Part of a small language model's weights: 5 heads of 32 (1 for keys and values), tied embeddings.
Each number is 500 + 40 x the weight over its row's rms, rounded and kept within 0 to 999. Layers, rows and columns count from 0. Numbers have three digits each. The size before them is the row's rms in percent of the matrix's.

# layer 6 MLP up, 576x224, rms 0.166, rows 102-121, columns 112-223
098:498467535537497467512464513543489439539495489586443462517456473547533448453513452490582482387513508484531495484475479494518587540515456484531535514549488511559481433526449510531455518510580541448561496497455459503489520487536546515439495550507570538489432520531520461559478494505509435568493516465501462527462548530580521515489560449498
103:438514506495505514544507544438500573436493450577524428476452532492554518464582462502465508466430452493465505478545486585535501500489563543473455567552482452472535480466517526462438538472572456481531547535365543582508457506525505497475506472509544588487522474509564499510487449515505559551564495529554517553507452447517449495389513454498
094:487551493492514471423511430530494466486538457481514505528501521439502445403469583475441463540512447540517439519539560539469587538504492465470519463549563444490452475541418576433542453495503447513440550483470515441482535456468532576513454469506520515479421484447505417489505516505535467531452482491523440617603549526498403400527455424555
095:519521546496565544491427476548470517558527498496417438441476479532570514438514470566543501541521429550503503524519481515498462449552433441517475479497512544540460408465547460448465542519537574507510510489512541412498544404459508494499523532505513532451539485433515488518517506448481508457439436452459486420454504449531477474472541474460
106:484518477537438469374507535493524516539475506510569489494473456529468497503430605531519506544513517494536530535499507537533448488450500529454528536520527457444468514539512494522471412470464522512532568528478464459474524528481490502536514534487463495503539546449500530478470435516489501498476523579517431550515559425439491544544440511495
104:507538443519536483505574513518559468534567488544534455590463519468444481531597441560526410507477549494432449499497564476450493553500564419530519402512467562439509535542453532572483510497479496516581540531516482502542455530470477512564545502575538510521437500512471525477527439507476498537520401518420520510499547510518496505488564558494
105:516484592437492538519455402465519552458514494510553455591492526512502467517526451481443557490533503612467531526457491539505483522449481533542533434475450471477535500531450502492475489476602438502469515395472446414483525447593536567484547545480580464553458493509458505542508518516456486431486507455508485494491464489477504537525503504474
100:436465522494468470444533452549494495527477519516530487521491543531558408483565490474511473537521529495551503481471524483498492545541559582547503488467461495445491417464459552527525474528522536537510469575399505495571484513560421478436473467507501525512591513466525472461525453533440533559537513504517567564510440500477505497488500451558
094:514527518569426441533581511533515490552482450460578546512432506544468513475500574576448465530523451519390493527515470468456514554537492543528475514505531570587470483489559572502497521479521411489507470509504504556544553532448518483460492458495554483572553515509416466474462419483433521559463491541561500450488489576515482466460521458505
096:436516518453554554473473471538462443512502541496446532514537530514487535492536595526530514487486449479483566507411544424541530535537468580495500493530505457567479437466515491582555479479469504477495461444506520485540520491476579474499455527546490478473539437538519575508500536447528465503522507432478460572519502537496433487582520565493
099:506529499552508510512448580497509469384566515546510517519489551514560606567473549431494485463572505536500524486529531462512531514519541497579514563512578457466483501495597579497481476446471523504478514521545502486522510521503473529487512584539452470554488550451538554470514534523486469471525606447501541485527510551473405479562469521483
095:470509532497563505578503536474462533498538467510489549517509550490498516425494463514511499507472500460513491517490516454518522502442516438495438501461495501500505501477459490543561487586466486577474550526512519580468454488464414437534469501487501427513459490499489544554532516447485559500470485520573514508485501505474491528503551434512
094:533505476518495591520476465496452522560494510481514507527474440444453484506545494440420526535559528509476540457509471478423542446574485503533537484493497508546442508519493525506593537491596528471506517539512532509484481549513513464445406449492542486451514577527496484441508438446480567493495477522517505509491547552506519390518514489512
099:454544489484604529567597575470477527465526536500511474504543519512450488506441540545484478514485503511556514500509532480532527535525489516516466525508497475479525538488534538448482445498498488470515527428501549473500485486480494530514481429516484435441513531483495503553463501449492488508510474518464448510478513528545507497501552460596
100:484511419556473428457465489507589442591449438479518508452466447485521541500489514568459486482540404537513584513462433526492523504535506491447447508476529556525564520493501483489475549508426449464510546484474508489518456458499499482472509552517577472536484502532493521509507539605514552470500546440567479476482474489476541522466459508464
096:493512476499532489508494530516538516445536514483503493529514473538541491550480544452470564535510429459474450535481484611561424470511490506540509468472475504494466426491519467525425437498491539525484537511443522508485446375546536548505515462491481400491522473475456476461474475464474405443467486530508532507462538513586455544464528503504
103:498415494505559499506502507501494564491489442491527524399592515522536537530484472534544448496456421466541475487449471545463491438516597493508542501426491551504509573402462540477460480483479540436456452473483478521558509528594459481486525491445531486465495448499541509501431472481554467491521513593481476456484459495550424493462545466496
107:530485477433493469477490464505524538474495447546492493463499463490535495450452522564550602495478493511523552448539529522532528565499450435579503576558509630505535479441486465506476563437551480520501475478483493490449525611515566437520476473437493498467467469508520493451447452544539487475530452486389525522502503403486509593563478508508
100:504484482515507509506528476534498503407507580453554540531586497547540551527569527471449527512506452501540576550551490435517556529511509468546549468466497495499430518463506479487530459515575460507462550497567441511505482522425515442532535399511577502458502561508406427542422504456503483526521545493518503515526439520523473517451465490527
107:502479478577555496504467525500516455511551519492506502466526519482449532442452512518549449474488446491531595502486569483455523446519545465437559488476490506465519480462580560483444500444539543514445499511527452488562456523561525484500500441469442465491536519540531562432470526496527510534532468452496521553436492493505433470524537573496
# layer 6 MLP down (transposed), 576x224, rms 0.157, rows 102-120, columns 112-223
101:544504485549578538423487494598474486518508494506428478549420509565505500539481493458402457480521483508445520511497495587465586436463497458530389576548582529521503506434495508538484453565523615534506511470475474495513512472528538495470499529494528409427493467485460457496508521495538445464476463500550481465536546419500463513551519477497
107:476478548469452489496573480451542456532475538521544530464430478492458542464519522528457446507446438462496470488446509514497468539545554526490505524542497485461528497484527513502531573506502466452600451472477530445469422524465519516494566396462439554518503435498555454519445438576457495405512493506556493511498466452524424479403516481473
100:576495494482481454501471503479543552544489502541436533491533546500523452451587442549543527460515541447520486456424450521478485537449461507517503485504445522545436520531525543475490526482478536460527579483475498509598473577487473589516449479454517568535478479476448478497481523546494519505503486495509537514449575435462423499416574448511
100:494529415524570508485496420542430451478528550557428494520536500475495492541602480501548531599583484503375468470525546446490526498508534480455527549442497542492438528544492444455473431538527465467546459481527481465482568485509442417479554581524533472491480538526548555493491479535494446466469508475509547440498521488507464517484485523496
099:554446564501480452541539598468504521498513472637516490551544512519499546492511490504550512425486480484506454475444466485479550509443557419526528522464470507500543429567477477515465464374515469508422421465535442456497448502526515485516454515534508486433562528473509535524517507447453577517570434516507380447528546516445511523478499574428
101:440501522492573457490438550527465453570502448549475520483505537553442493469499543489501467489591455473494486468476552457498543441505529515522454538515522537465476479501552429513539425549521464509497460506458453524534514525559488543539482421526521486509536446529493556596525521471472538479467434531527484474500551535532492499458536465551
108:521522559476583479483462550469568552478476485498533477507452436476517491518480521502458518509463493513504600447436549583526579482525459583518529439487438481559525558512541553469430550512529520529486514485460393414517436476582546553485489500530439508582530493498550492535467523485460469489510435473454414456543535497510440496526567505526
104:474482500520470464461453487511478447425498542559501485493481510507541490538524441479543530422506458478516486497505472557490477498486522494439570495521500502441502487489517554509456537473499538488456467536422529563474522472484457467430505437503485522525478505487497527503478579502395492601478443585471426502488519526559536496482549466557
091:473555505522453494552612455439529506496507499465536488541469475477530535459540514448499462451526525421491485497455475462511510559475473569438543503505456527544523578436514464463629436530517510464470477419436490498494485491499497509406520484516441526507502499478512502528551470531547486508506526531482550506471509568573525496514550474447
096:516486466444562506533481493510511512515477554469428507429457485532485540471498495529558472515536483513484479452453517447471491535479565502523459486516481408579520551523500410550542466465549557421533534462522494554448529482493519454459573494525458527578478541534499530513521490507568478507469460506427491579443518500497492523529494579517
103:503459442538469543473501501510461518437457428500500491542444549492448538411387458507472449492523466531527548502484459561451481505613540491469448537450492440558472536572515444521477487502537538487515504549527510507441510531463543478495481482571486588533509439565512557442519564481508501490524547541496444468592585550474498450527453517448
097:455464528518431463555415546508559518457507462501511507564522483479479491482612531494542504480471515553464471471456503458518524531492479454517469481481522459568472523515481494539566520479562473473477521523468461554453457489451439512602444514534491470442445521508463482458497479454460456515540438544456501534512494474506400578484514449476
096:404543554538514466562512520480473454562426540531603511493503563481523453525409498502439445534438557511516512493501477497492525502536542445524566478487457508499516541487487483496482467509426499477506590506497484513484529474469484513541476514605465489493472491506475466471459586517511427557477525521482452544508545523403452508501446470535
104:486501523552546545505541539508422485436448462374499537477514518481471495437468548522504503492490459470486495561495518546544573488457487545516421490514467461564530515471533470542482444427444523553487513507544538514443534402445471474465494506444490399473498474525549544536575481497472539475469510483503515537455474415489537550510494463551
101:504519523491484519461566497453502548586550501636467446496491509461457406502534574508524437491476536472522512531501490529443520500492461556436560515517494508494502411522506513481465498529481513435487484510439455530582470510547492518535465481549483643466495516505506432486474445527492531460456483543511564558552473555550424479511513505486
099:498502460535521480479523548541477519499603551574480568520458509486391499529551486527451498503527499507426398476505556465504459549454515438540449528493464534475453496509515497554473495516531472558484499480546492513511529485559512446449522486507505472524458469524383507493488517499454501410463404509560534432543455533464528509480473523481
105:488537473492507514527517506564542501453398476432568507524529477521497490528577545455605603486536527488504488461510551501521538537496537504473539549490521494526540598452550530497506405554517488563408495437493542509579491488492509494479542562473532473527490469446474485506498497518509492524475530487490572521505501483551442506506542463493
106:451454524468504587519467440489519497491505555474474505560505478502488500387500534531550499459544511473481461494551569569474501493539583488402457489494472475491459482539443487519555497551529523484513516528565518482504466499499570574446523479530496533452586567486453496573506459502444495513489464447508552425541489561503490536525459517557
102:447529460498589445481509505518552479523464504461523489549491501525464526485450456479490512530507502488453574490548507483490547525500504473445517494558486539488453601482447511497476488524475446423601519425455495546456501477475482578486569556552550414482476574521498498461406550541474455461468559559462503523519516476489509564474544525428
# layer 6 MLP gate, 576x224, rms 0.162, rows 103-121, columns 112-223
105:549522569465480494567581543512389445476528541466473544450475463452479452486506554485514526523444467465526510519540485547530530532526537512537476408539579471490450475572506459521398570463566482558472458542523554499489478484488473548496509451463487452494504505560443450535495564506488408498478424473570437480501561522520489436476503464493
097:554438502476540557500365519502460554570513453520460514466489462480516507492525555588523485486414513523484542438438493501524468562463509473561491490516499512502473510546516525530536529479502439422490497481511465475516534626491493486494477520557497478463486492544458538523498556509451497441567503421459556495445504500447507503398512506522
096:490540576435544457389438520557457499485525467508433467533526461579561495536480554531440457544514548501463504546501551499505508479559526492450548490578564528589451508485506459533456522501540535407482517539455558453504509451494468537455543491508550534424576509480491545505517468505507435458513534535493551523435525554503460500484506510497
107:563510528474449496535580477542513469505567517497445463523500512552476511497505581464498553490515521544526442417516519560550597478444526503466529488515463533509496516497520463539439474513520548541446446536539505473517496576502488535532492521544551488469519437447503455476479517567482533528603509520549498487432520533481557520508494508491
097:530507481527516554502521565543532418515483439508476455430556479543537501469564457491503504476492470493487462477494503518477521553454522439476503416481601609461487519530488580503532489524479516543558466553456458467526505459455508551467453539538468481549479452475494516506465449540478520528482484520516479485513496533492529401473471587510
101:435523516458513536461564512501538513499552491500415555464520450479501513500478543472548518469443402577470539521518524476499565463473498526462474515431541422530497452518517521525489491485503550497420513463561511483450500505527510473531453445472379508415549493549453504529469564510480552440505541430452460448516501448470427475462518425488
099:579445549521523591508486526516446459523466513544487544483542532516506541504519382461444522480405484538521499544498481462527464431463558445471485492475477526474487488469499585508512558506462450474502498446426532557501524472485517470579507490510476561473441515429486543514474534522484471404504484477501518476476504475506469541405507558474
095:510422507500483481519549542486432444525515519569479427508435489484594461456488560509467564493493489459455559492517547521448525522545443463530472493455516453524503521539496552519566488477449527459492521510484497493396581525485561478576527476475593482496519531452464505458545505527473470492475510483506503504566534484497500444535473518590
100:447532470502493406539490503465454418527512474517580475451526505603505532504464476547601549498505491493459572506462494555419476524530474535500475469538464480547541515502483540587506412538571484434533479476520506499522451514478476500523475482505516492558570432451505616501540544466502553423442444534501478520434495527511477549520475555488
097:522508515508429513513483409508495481529521554545468498510482458463513477494573460488486500435491539501492569526497404436507502494528515538503506431573505522464498505514469514522506541547562459553522583562471490535488497546533491553425527536437491502446523494529561501522468476481439514473529455513542454556517462549526573546406525451489
097:572509485439543560570473476525537482446484502479528559489547477441528583535499482516553453486477504483529518502549501502509494510537545496499447512526582509514507453445533496523520494467481494479527517504551510491450533409519451497489468495529473518500529419449554407517425519485535526477467534565419469493488508515559484410489507514471
094:492508495506498504505522509446469551499528487524538517469493529559542516523492489518593497422471518467496521518464486493556596533403504454447503604467544432465525492533501459528591463533482454506518513541487541487462517538411565583512476490461519492560558431453498502461479576491546460486504463537550445398441454518460476411543381527505
100:446540479503534452540492419485530562499535529516493476556500513492461446474534542569473521509505537537499423471528496527447458465500473544494509481564466488562477512571443433493427519514454550505524474499504411448446513462460445396475511487502413478485563458544518475530548521462560514474537499542435539516538471482535515513416493520482
100:453507538492479542572579501511453542433539510487551463476456494561438487536532522524490523531511562496473451466519561492523490485519503469562485526496518481538484528516552499549384494537557446506452497491510468472421510497504479529525513446449493487413460467524583549518530514445557477533521489575522484573488514445426539521442455519519
096:493486496506547453476481551546556508491512517512505484527497479564475503518564556472463497408468509487484507507512499539553517498533520506544537517524509518494477520561523530484539418476512446472526529478607515516469560566581531509476516540497530459479441496531456544561426465489630490528488557483567551494405423510537531508449505444555
109:478482524515491489460459458512448467443492496510474394562505558518504475510519514466546577500466548484548520441539418540514436442498487488521485541536507450479547494509490481560538499468483500513519478539482557456494518487430487422572567522514493559410481451455508460484415520461500494511534522554509523558443422518487503486442463494478
104:449549516546448488542558526537511571465506535533447514515505532439563430515472529508561480429573611533527446437531581464496531516530523523465400515513482484518548500551339527464458592499485463467566518509516563495460492527540494497451562480489522534451500550500556517470499454509446448439520541515520479478492490538525467479547422463520
107:533503429589515548503517491452428486514554439510531466490463523464520548502533517505558546511513506528436405478469461536601502513530559518500487514507504561479406503509539528528607496488584472463377512451478536496503482485533508480453414434460514441499502493485562545484516510500455524438445485502475524470486528435437537510493501560463
103:538513479513498488562497498488563458455492522547487427522491503543464442451493520503456496499418521495490423544525453550500474509482556510518512563506444493543459421508433555485563513511415475585517543522495522530443509502508532557439504423536560497440496499480505472475499477492463513453426498436548377474495484476496491531428544447487